config.toml
hidden_size = 256
num_attention_heads = 2
norm_eps = 1e-05
rope_theta = 10000.0
extras = ["capped logits"]
init_std_up = 0.0296
init_std_down = 0.00349
learning_rate = 0.00538
weight_decay = 0.12
decay_fraction = 1.0
final_lr_fraction = 0.0
max_steps = 2916
Each number is 128 + 24 x the weight over the matrix's rms, rounded and kept within 0 to 255. Layers, rows and columns count from 0. Numbers have three digits each.

# k: layer 2 attention key, 256x256, rms 0.102, rows 180-204, columns 128-255
# q: layer 2 attention query, 256x256, rms 0.108, rows 181-204, columns 128-255
k180:156118125145099183111081157158161129165093113171129132141124079141146103171105079141116150056101126106124147113137153123143108117158131107136159111140104120118140160094139117156121140113093143142144157138101118105135129144137151105108125122135145138108134173128139118098135132140104164097118144129095109133092124174177130124106090108140162171129129136133110168107117067098060143106127
q181:139149143134128147075110112096091135116098154124078123111102138145111134118108160116113115117124152158176088132144120114105155088115125119127162153169152105156116141087128139160167134123107185158116108128120132142124145129136105114176123166145133125167105113133141162150088156086119114115099117136103099138107122149124142143135120096145135127131149157120129121114153166104116108154137
k181:143122172116130153162158169128107092124136131116106116108162097141137112149138124135097140091159133123145126150147094179121092164109102169132093156116105127118164134164121105132112156129106138146128111118085118085088092155169166109139113134124110114116107105122116127029142109167140082097144139133127145135123151136139123121120166114134150113144132111069147094131159119115118134089118
q182:150153142143111107112168056080100083152131101110118103170135156132163097131183118095130137111135115142146114141134117161170118117146149140125122156171123091105111159142201150151116126147134136132101092131145102076092141118074101144154141128087078185153084118117146101150150145098106143164143121142082122150065093109162112135124145118168155128107114118151122155079187130135131116154113
k182:102099125122168117145118128145087101130163119121112147157123116145107147059169136135110160187110143143102087146106116088108156102136040150135136142120123148163123128127098163118105128141160149137152165166152116106105094086108128109149104120139117118108115131125110164120165185107109150107112118109155175147141152156108075122149154108130109135088068147127125071093135101111144101155132
q183:109114160154084093137145134137144153118137106145108068125137132168103115142135130130103147115137125130133142103080149140123097115103179110142098137110193112167142150176138142118094108141107102133143136149131149141095095106110111106139086133094135114107122155155145117144167105136134160136097128127128149101115140144127125111134121103082115088154157121124162116120166113090109111106156
k183:147141077110103122130113088167129124176119147157123121130145129131138130089126113087119087156147134087086115108139099154119152094175087151125139152109115129144105123107102087171160143112133129137124147133178103169134164113148118120103117125150128165158109078094179162150138105141137103163168107130134119114150128159164105143125123174106130121086138130126151117144108165122145091120124
q184:122120094136168115097109111128183114140109126156103168109136121154123197108088102108144151129153145126123138115176085119106128070164083122125135099122150118120121144100134151179133152121165112168125158139160115120122112130120073156090117117136117074124119136141135168091133104156115122136118126139120100156095148134160113124149126117117156076118123136125139137127079135106099164138108
k184:116137145141124104092132116147108123106143138112109121115127147085162107132152157146118151137153160148135119169116175152116121120090139140117146123153108141150140125113152120104110121086076094082127132090172102129132117144158130117143114123110140154133139133114088096165116145142175125154150118129150104133099118126152108124103158148161168125118120166147127118168114154114126093138132
q185:141149101099125116075159129119116160161100112155109141146119092144132108166149124151147179161138143127162059088117153119129160120112094109172129127123121117087072123147126103137126120118147103115152140134168143132153126090158082136132130124141147168107143088106141145160120160164092097148147189126154165133184130143160109124126190115146101097119096135082153102100145177133159119183100
k185:117136108098115080171187141150124108077151116132097162093141124152072133094131106128152112104108089123106139148130132153108111125159130184112124106129044157187146113109140140126144146136121090122134169161158141126140155141133117144119139087094146176064119128150129147144115100149151151138132103118094142099132123111143092063084112142129147072160147173133135058146174133103109109130157
q186:128098140099109140113080133126089142113128108075160150138095115129129141098105160152125139168132149129100087141144158181149115120113139145122137152104120121112129139095089095044137131133120134157131143105147122197120114133155096163151117127117145145139120189152152163162129098087113136083123084149094087152101128155124106109157104110144128136154137106149149196158082119085100165097144
k186:144120142080119146115117156129132154168076160090132079141107118109169086196124159104125110071121143122164114093137087139123147115117100108083116134128156105122098090116125102201146124111151185092135143147147144112116152151119181154111113160114122139158141136146154117104151141150116129106137104129141110080138094161135117099110130096130134127121107132088105136172138188175143148116112
q187:131162080129184125091141137100179142164140135160096163079136090179135089139123175131108109094134142150077137163134100150146149148128130126084143102190197149142152123120113087130109182108132101087100103137109135108189161105151100177128140148133163196165138088129156095137107116135139143113103187171129113139125122122149124092152210136152131166111170084127121104151110082155102132122090
k187:162164155143178101122108076133111087146150149162123144137155125123142133086106075130139160152162087100141107104175138149100121147111153142152148131128140162128122165119141107142151134156138145123125137082109111135133158114068128111147121108139133123148106139143155143160106131118134127194100128114150147163162110165151120153154111160100111148084119128155103184081119102123126176134100
q188:126107167167072150112134116097188144116098111147113124142131148103125151174092159126152117096167160168112119128147145103128093106097122156154132108095142092146127116129125105162109141135121116129079117160094099187121130124151115114184091105123148099122118119101153127135095169137124115158118124119167087126112108118139150176116115143121146090178134139121115128150135141108105131125155
k188:090140139153153145187139115146122104090123131138125139135133081149149126148122082110119100115106155142104153142186122106136160110119130134159111137067154162085114162125099131139137121161097099124102127120126118070089144143120143131122125117128137124172109130144132115159116127157145123155154094080161111089112135115100107115136148113165125154110149094118104110155121117106169151116101
q189:106130114112114115132108123105142140139135123118139081147108136133142118187136120117111117116150108078181160082117176123133133086075112119098145095133116107095105098121148189143097140098114116160138148110115141076136127107155166138179093124111139118114117142142136145087134115149072127138089139089169112162122086153105125143085148161106125149105157086119137113137136125150130144204125
k189:114109133172118103135142134119145150103093159157145161106188120157155154110118139110153096128146117087132105145129121136151098094099112154142122183093173127132181145103119171122137129121110123150071148102149097180168137132110114141109135140075075164143146095137127115131119159107076088128114115138133152114096142134144152151103121149092095096091120105121150094137119102140178136137176
q190:067160182095168107129116158104133108112138166148139136129111174141158146170093086122116144106102121135135085106118126062136143096140191154155151103141118133076098083139082075096123142105116162132131137142138124151140106147076166094201144116129097114125093127119152114095119151133109138126100149084164105082133095116118094124097114135111135097146118122168164155092118143121146121108148
k190:130126136128123174099097134152178163151191134128097083126121153131088113120114134137102160090167118124170112097143114146143099102086117100139123153131079138135105122154099168102109094150143148112118131080089145133126154138142121121114110118096094135138082116139122128143076109078123159146099162138170171117085116091155164156141122103117123138102144104140082081149141148171153135142118
q191:107149117181112114121107125127089127153134116085135145128184125144170091159125141099115120106105152104131122144083104095176114128147147108110166188124122081157102137148088091129148108148153134139133168130115124091099154090126161110172154141155150128168206167098124098201139124137155106100129117091142139190140132103138129165148157126104086148126154100135159138132131116141123143164126
k191:121137097167136111109138120159129077106149123137142163115144090088136130180126124077073136135133124102121113100137117091142173120165138114121153111150112175117089139185062091164129150149124120113142119106134099140083122108141146172120091148107114144141149092109132094090126146154108149135095132124136072147068128136129133082101118156128148150126139126134108126114109154137103123134121
q192:091133138155172140134156110149119127161115087104104106106127129083122159128114122101148153153120140119160117183142105138119105132098134115169134162121146100154156129062148107156123148124101143106152123085114138135093144086140150135116098129141163080122082122095126129167149135082134163130092155110117098077124141117119154080116120110125149115099105081137114126132136116132141116128085
k192:142131154108096127108144148090147102092129156160144123142155134126169113161143113106158152131124119143108131131096157085166135092156126151111123156110124154121128165179053108114112162135150134135115135144167115118139095100113100131110093131109101134151138101132138087114093127155125130160165128143152134118147091091132128163127116152094115148163130133119076152115159136133087136099117
q193:103124142140142113142132096145049130114114173133109144158131115126120117112145130114081117139105152158118121145122138082158129140124151150133135119106093107096144144164113147089146113104130136120140135155146125169135144117125117127174140099109117108159132117109160114137161113147094136137173147126145168108105139139160100131130149155092133152140117147117117143121167105150145123120127
k193:134165119142152127095105123088150148141145120119160145171126135148171113108118147122137136113133110122127108155087130137158151121125097104154095160119146109125138137107127170130106124174121133138126097121118171137159119151152131133143185123120124092115125142111175120116118132132111130125121118149143137132176102108099128132187188079140149113159129121119106124130092147139158115108115
q194:131122136104136094157108104118119128146155111118113097117104110117115118110139153132100111144149093117123163128149082141124155144106123137121134136139124107125130132098143156139163119081127158134129135131145107136118097110109104110110126146130136090123137130114113127121125126119163127152107102131144104106099129120116109150128122112117121138130152132116132105140120136154103122074127
k194:111077130121090139155143116131117140136154155141122089096123101145126136106143129127115097137130134140151137126155146117097146147164121126103122104166130078108165142155134122102099148089132087143126102128176100068112170093140131120134118137113126131080156117139108115162155123125104129123145145080134148096141139095132128124131114113116110132102104116110108135115143149099129153139153
q195:116153131146115185165131096104161121138127160092157152149112082159160151134146104132138119130135121090107098127098147070133168110164109126110081147115105195156105133127146099143090104152133128112099112129144138136105141116136131088129117090133124147118133111145154148118103120165123112164127093122114141158094100164121168142132133117149134130153153119114115140131124092088127103165150
k195:093093128147134171132117138151134127135113142143116149080103166143111140125130154163146157116118127084135137117167119066119122129108125127121122122138120098130147081134131125134134135135132103136116117119132132179103105131138103126148130156121109137179158128115118126118110147107119116124157139135119086113100110159100104086127118079123141137137118134128126139145071143131125163153110
q196:142141113137113082131109172167160142129108119142142172112123166111134122116127139147099135147127136124110123141135119104128136128102119136132140110159119129101115140132117174093147122103084118158127138152130138122143122130130114131135139120113139131150144159121113099086140135126112154089168139113130162108142101173124136142118177174122150109125114133103114117139151177148134152141149
k196:130172149117125164083140120141153166103150170138144171136110142191147107101140141119104174133070152088119137143133120155162120143137138110099108177115136094116113120103128136124118103107166141103108071090122172159140128137135126113090149121130127165093131162116119106141138086127138104147130106136103065168142124143110117121135131102158173100109149131151115121114114116157131125149117
q197:125144127144108122154130115162156093091126129138131123099138090087138144135170141108115135129165137097155122135103128078129154110109148132098135071146137158099153105111101120146161159144169155115089120125144133162130120124159096121141072143140126124135126119124166147080143120147127124145113150128120101134113094129146155134113097115105137147125100159094135145131117117146113139107186
k197:140113119130124097144128116106112150126137149119126119116142145119131152143136143146109110110105116145123103136162140145124133153116108130159145135111106122140147100119127150125103102163129150095123147133140128112090119105134113150117115131128107114116085128135131089110130104110120147131170119162148125142127122096124112111151117119135149096164123145131152101141103125142124126164146
q198:116132165126145149096129127156152080111158160154111141091089131115138106102141105172080095139149121109110095167152128131172139199128118131130131128105125152126150143119111126127144142163118110111128129102144112120076119091115128105149091111127118108126148164147127144170130133098104097098140169137145116088114111121110163158122105130114158098116108129107112121136128095116159111116156
k198:144122120101133122180127155108144109129145121103141129144180140086128118154106137143111103108137161140118144137126098099113096126151150131143139132103127096115149124131128147173124125125120163130106127136129150131134120154123102159138117152129164137151095134142106130095175082061176133126101129116082130131116145120126132128123136118136118130096144114115101102127168136143147138120125
q199:126131123146123084120114134124132145134110187113175164117141117119123108138131144132174138114099155163135141139131079124092105108125169134148136146130096119137125125137127136120121141128142133145144135127107156127115157138109108088127154116115116144120139151119136103134148123133131152102141103135125110137132116124147141136123118123114111140135126136122143095150115138123094124094122
k199:113138121101093128123086158148128171160172091099095115150110171147136121158091146157115169113115134109165125124133162130144102117104091115106127112121122120124104108142114182158149139100143153103135131144127106117153098137128134133113154105156148125136130125114131099127113111147119104119143127146143142119126114149139136117129135143134142101145110145140108104106114135118135121126131
q200:118115174147102136134132108124126129127139134126108133079177119112156108148178122114093104119143114106128089147119116142173142118113156108150083154114140101128107131079135144133147152138111133102093098143083149141120137108130134115137120118129162111135131131137142103128112109110139144122099094131133093147171116128132157118126118148133174148170156125102140114139127131144149134109118
k200:133133098134058139091144099104161128126126103162115123155098124116142102136119144128144135118141117137142169135121136118152113168130090155126103114101128105152166155130170160149132116111133126149100140102101120160122112084148166112122139113176135121126166136115131127148109136128104102118149103127114132110109117116133114136146123106117139118141129164154121148129118153142129115179115
q201:136147159127126149110131153112118115138092130117151123095135158140137141121117136148127125122171117089103165126125075128162156125095127163131132110139121122164104113110167123127136153115118125136143144130154146119089115100119139107118110137134143106148131159134132093139122135112128125124139154125101166105136115139120119138153106138121117127130110180115128080120121136142135114125165
k201:095096148135131099137170094118094125126154110123137168135108081157143113153124131144105129139110108137111134112125122120107092150141094111149127146126124137117182164115105112143117114135114107137114145127084155116100145127161146099133124153160092158111121118120121128120125098152131126111085122144129058131115084114171142176101128129144125151141120145114125122120159114144126126130122
q202:132135113158146098141099160141104170140119129139181095151116120132160130174134091116144104128135099078130140097155135135117097122147143145116125141160145116110128134174128103118103105125086100141151146132134165138129121142136134161128118146164094126133140132119110120160096137091126129116088115090128091146133149151149148156105120160059139119098121143158141173112096150112114119136148
k202:143151151103121155142138094129117110120155147102144118088131133117145119119102126152113144113132129165089132123044120143102131115142126178136156129141123114077100125138123154129098115123132146136105095164168119095119113125116124128114116126100155147137124088140108114104155119142140138163136147119093141115137114107122154075099139118107110125112141137096163136109172160119089163118120
q203:181144136119089122153143158120144126139157147112176135112131141134135147121143088122101122149172164151134161099182132191124128118087159138160150140147147124094138103116105180143145102153123140115128147127102116148162137164108154107140116166136102174123146123149144140100125152140139175107110124099134141146116128133154091165141128130160125153103106166145140115113142125102128129166090
k203:118073090122158105129160116126129124155071141141132125123158154109121152109147102105124105157153124087130075125180122109110070157152133112088119141113103119130126141104128120121101133126113116131116122119121105104135131081126070103147137121155160063091131128124140101164118122131131137138106211131115104145160161136126124166145119140151104109144142144137165093114126134079096129107162
q204:089137102122176076113124080132095152135115156116157158124127119105161111081104101095121136163113131105114148147103097116135165103103127144142135144131119129131087117098138086149151082115146133142157142146137117158129130068123142081078136141156125120113106108113156152122116120133095134132126125129108143084116136168142157153150167159103176106162150135163164131134112113111132111091133
k204:144167123092111140127134116123158131102108101120096128136101113110171117133113102115131137132141113091143139152139140125103117151117111136107104138107118083116150125140134145085134155146123102085128118173132087140140116121156127117137132109152159106160130128144142149150131126116131144165140139157126117136162139114138144090129115094134099149116148091149105120141138122150102167124136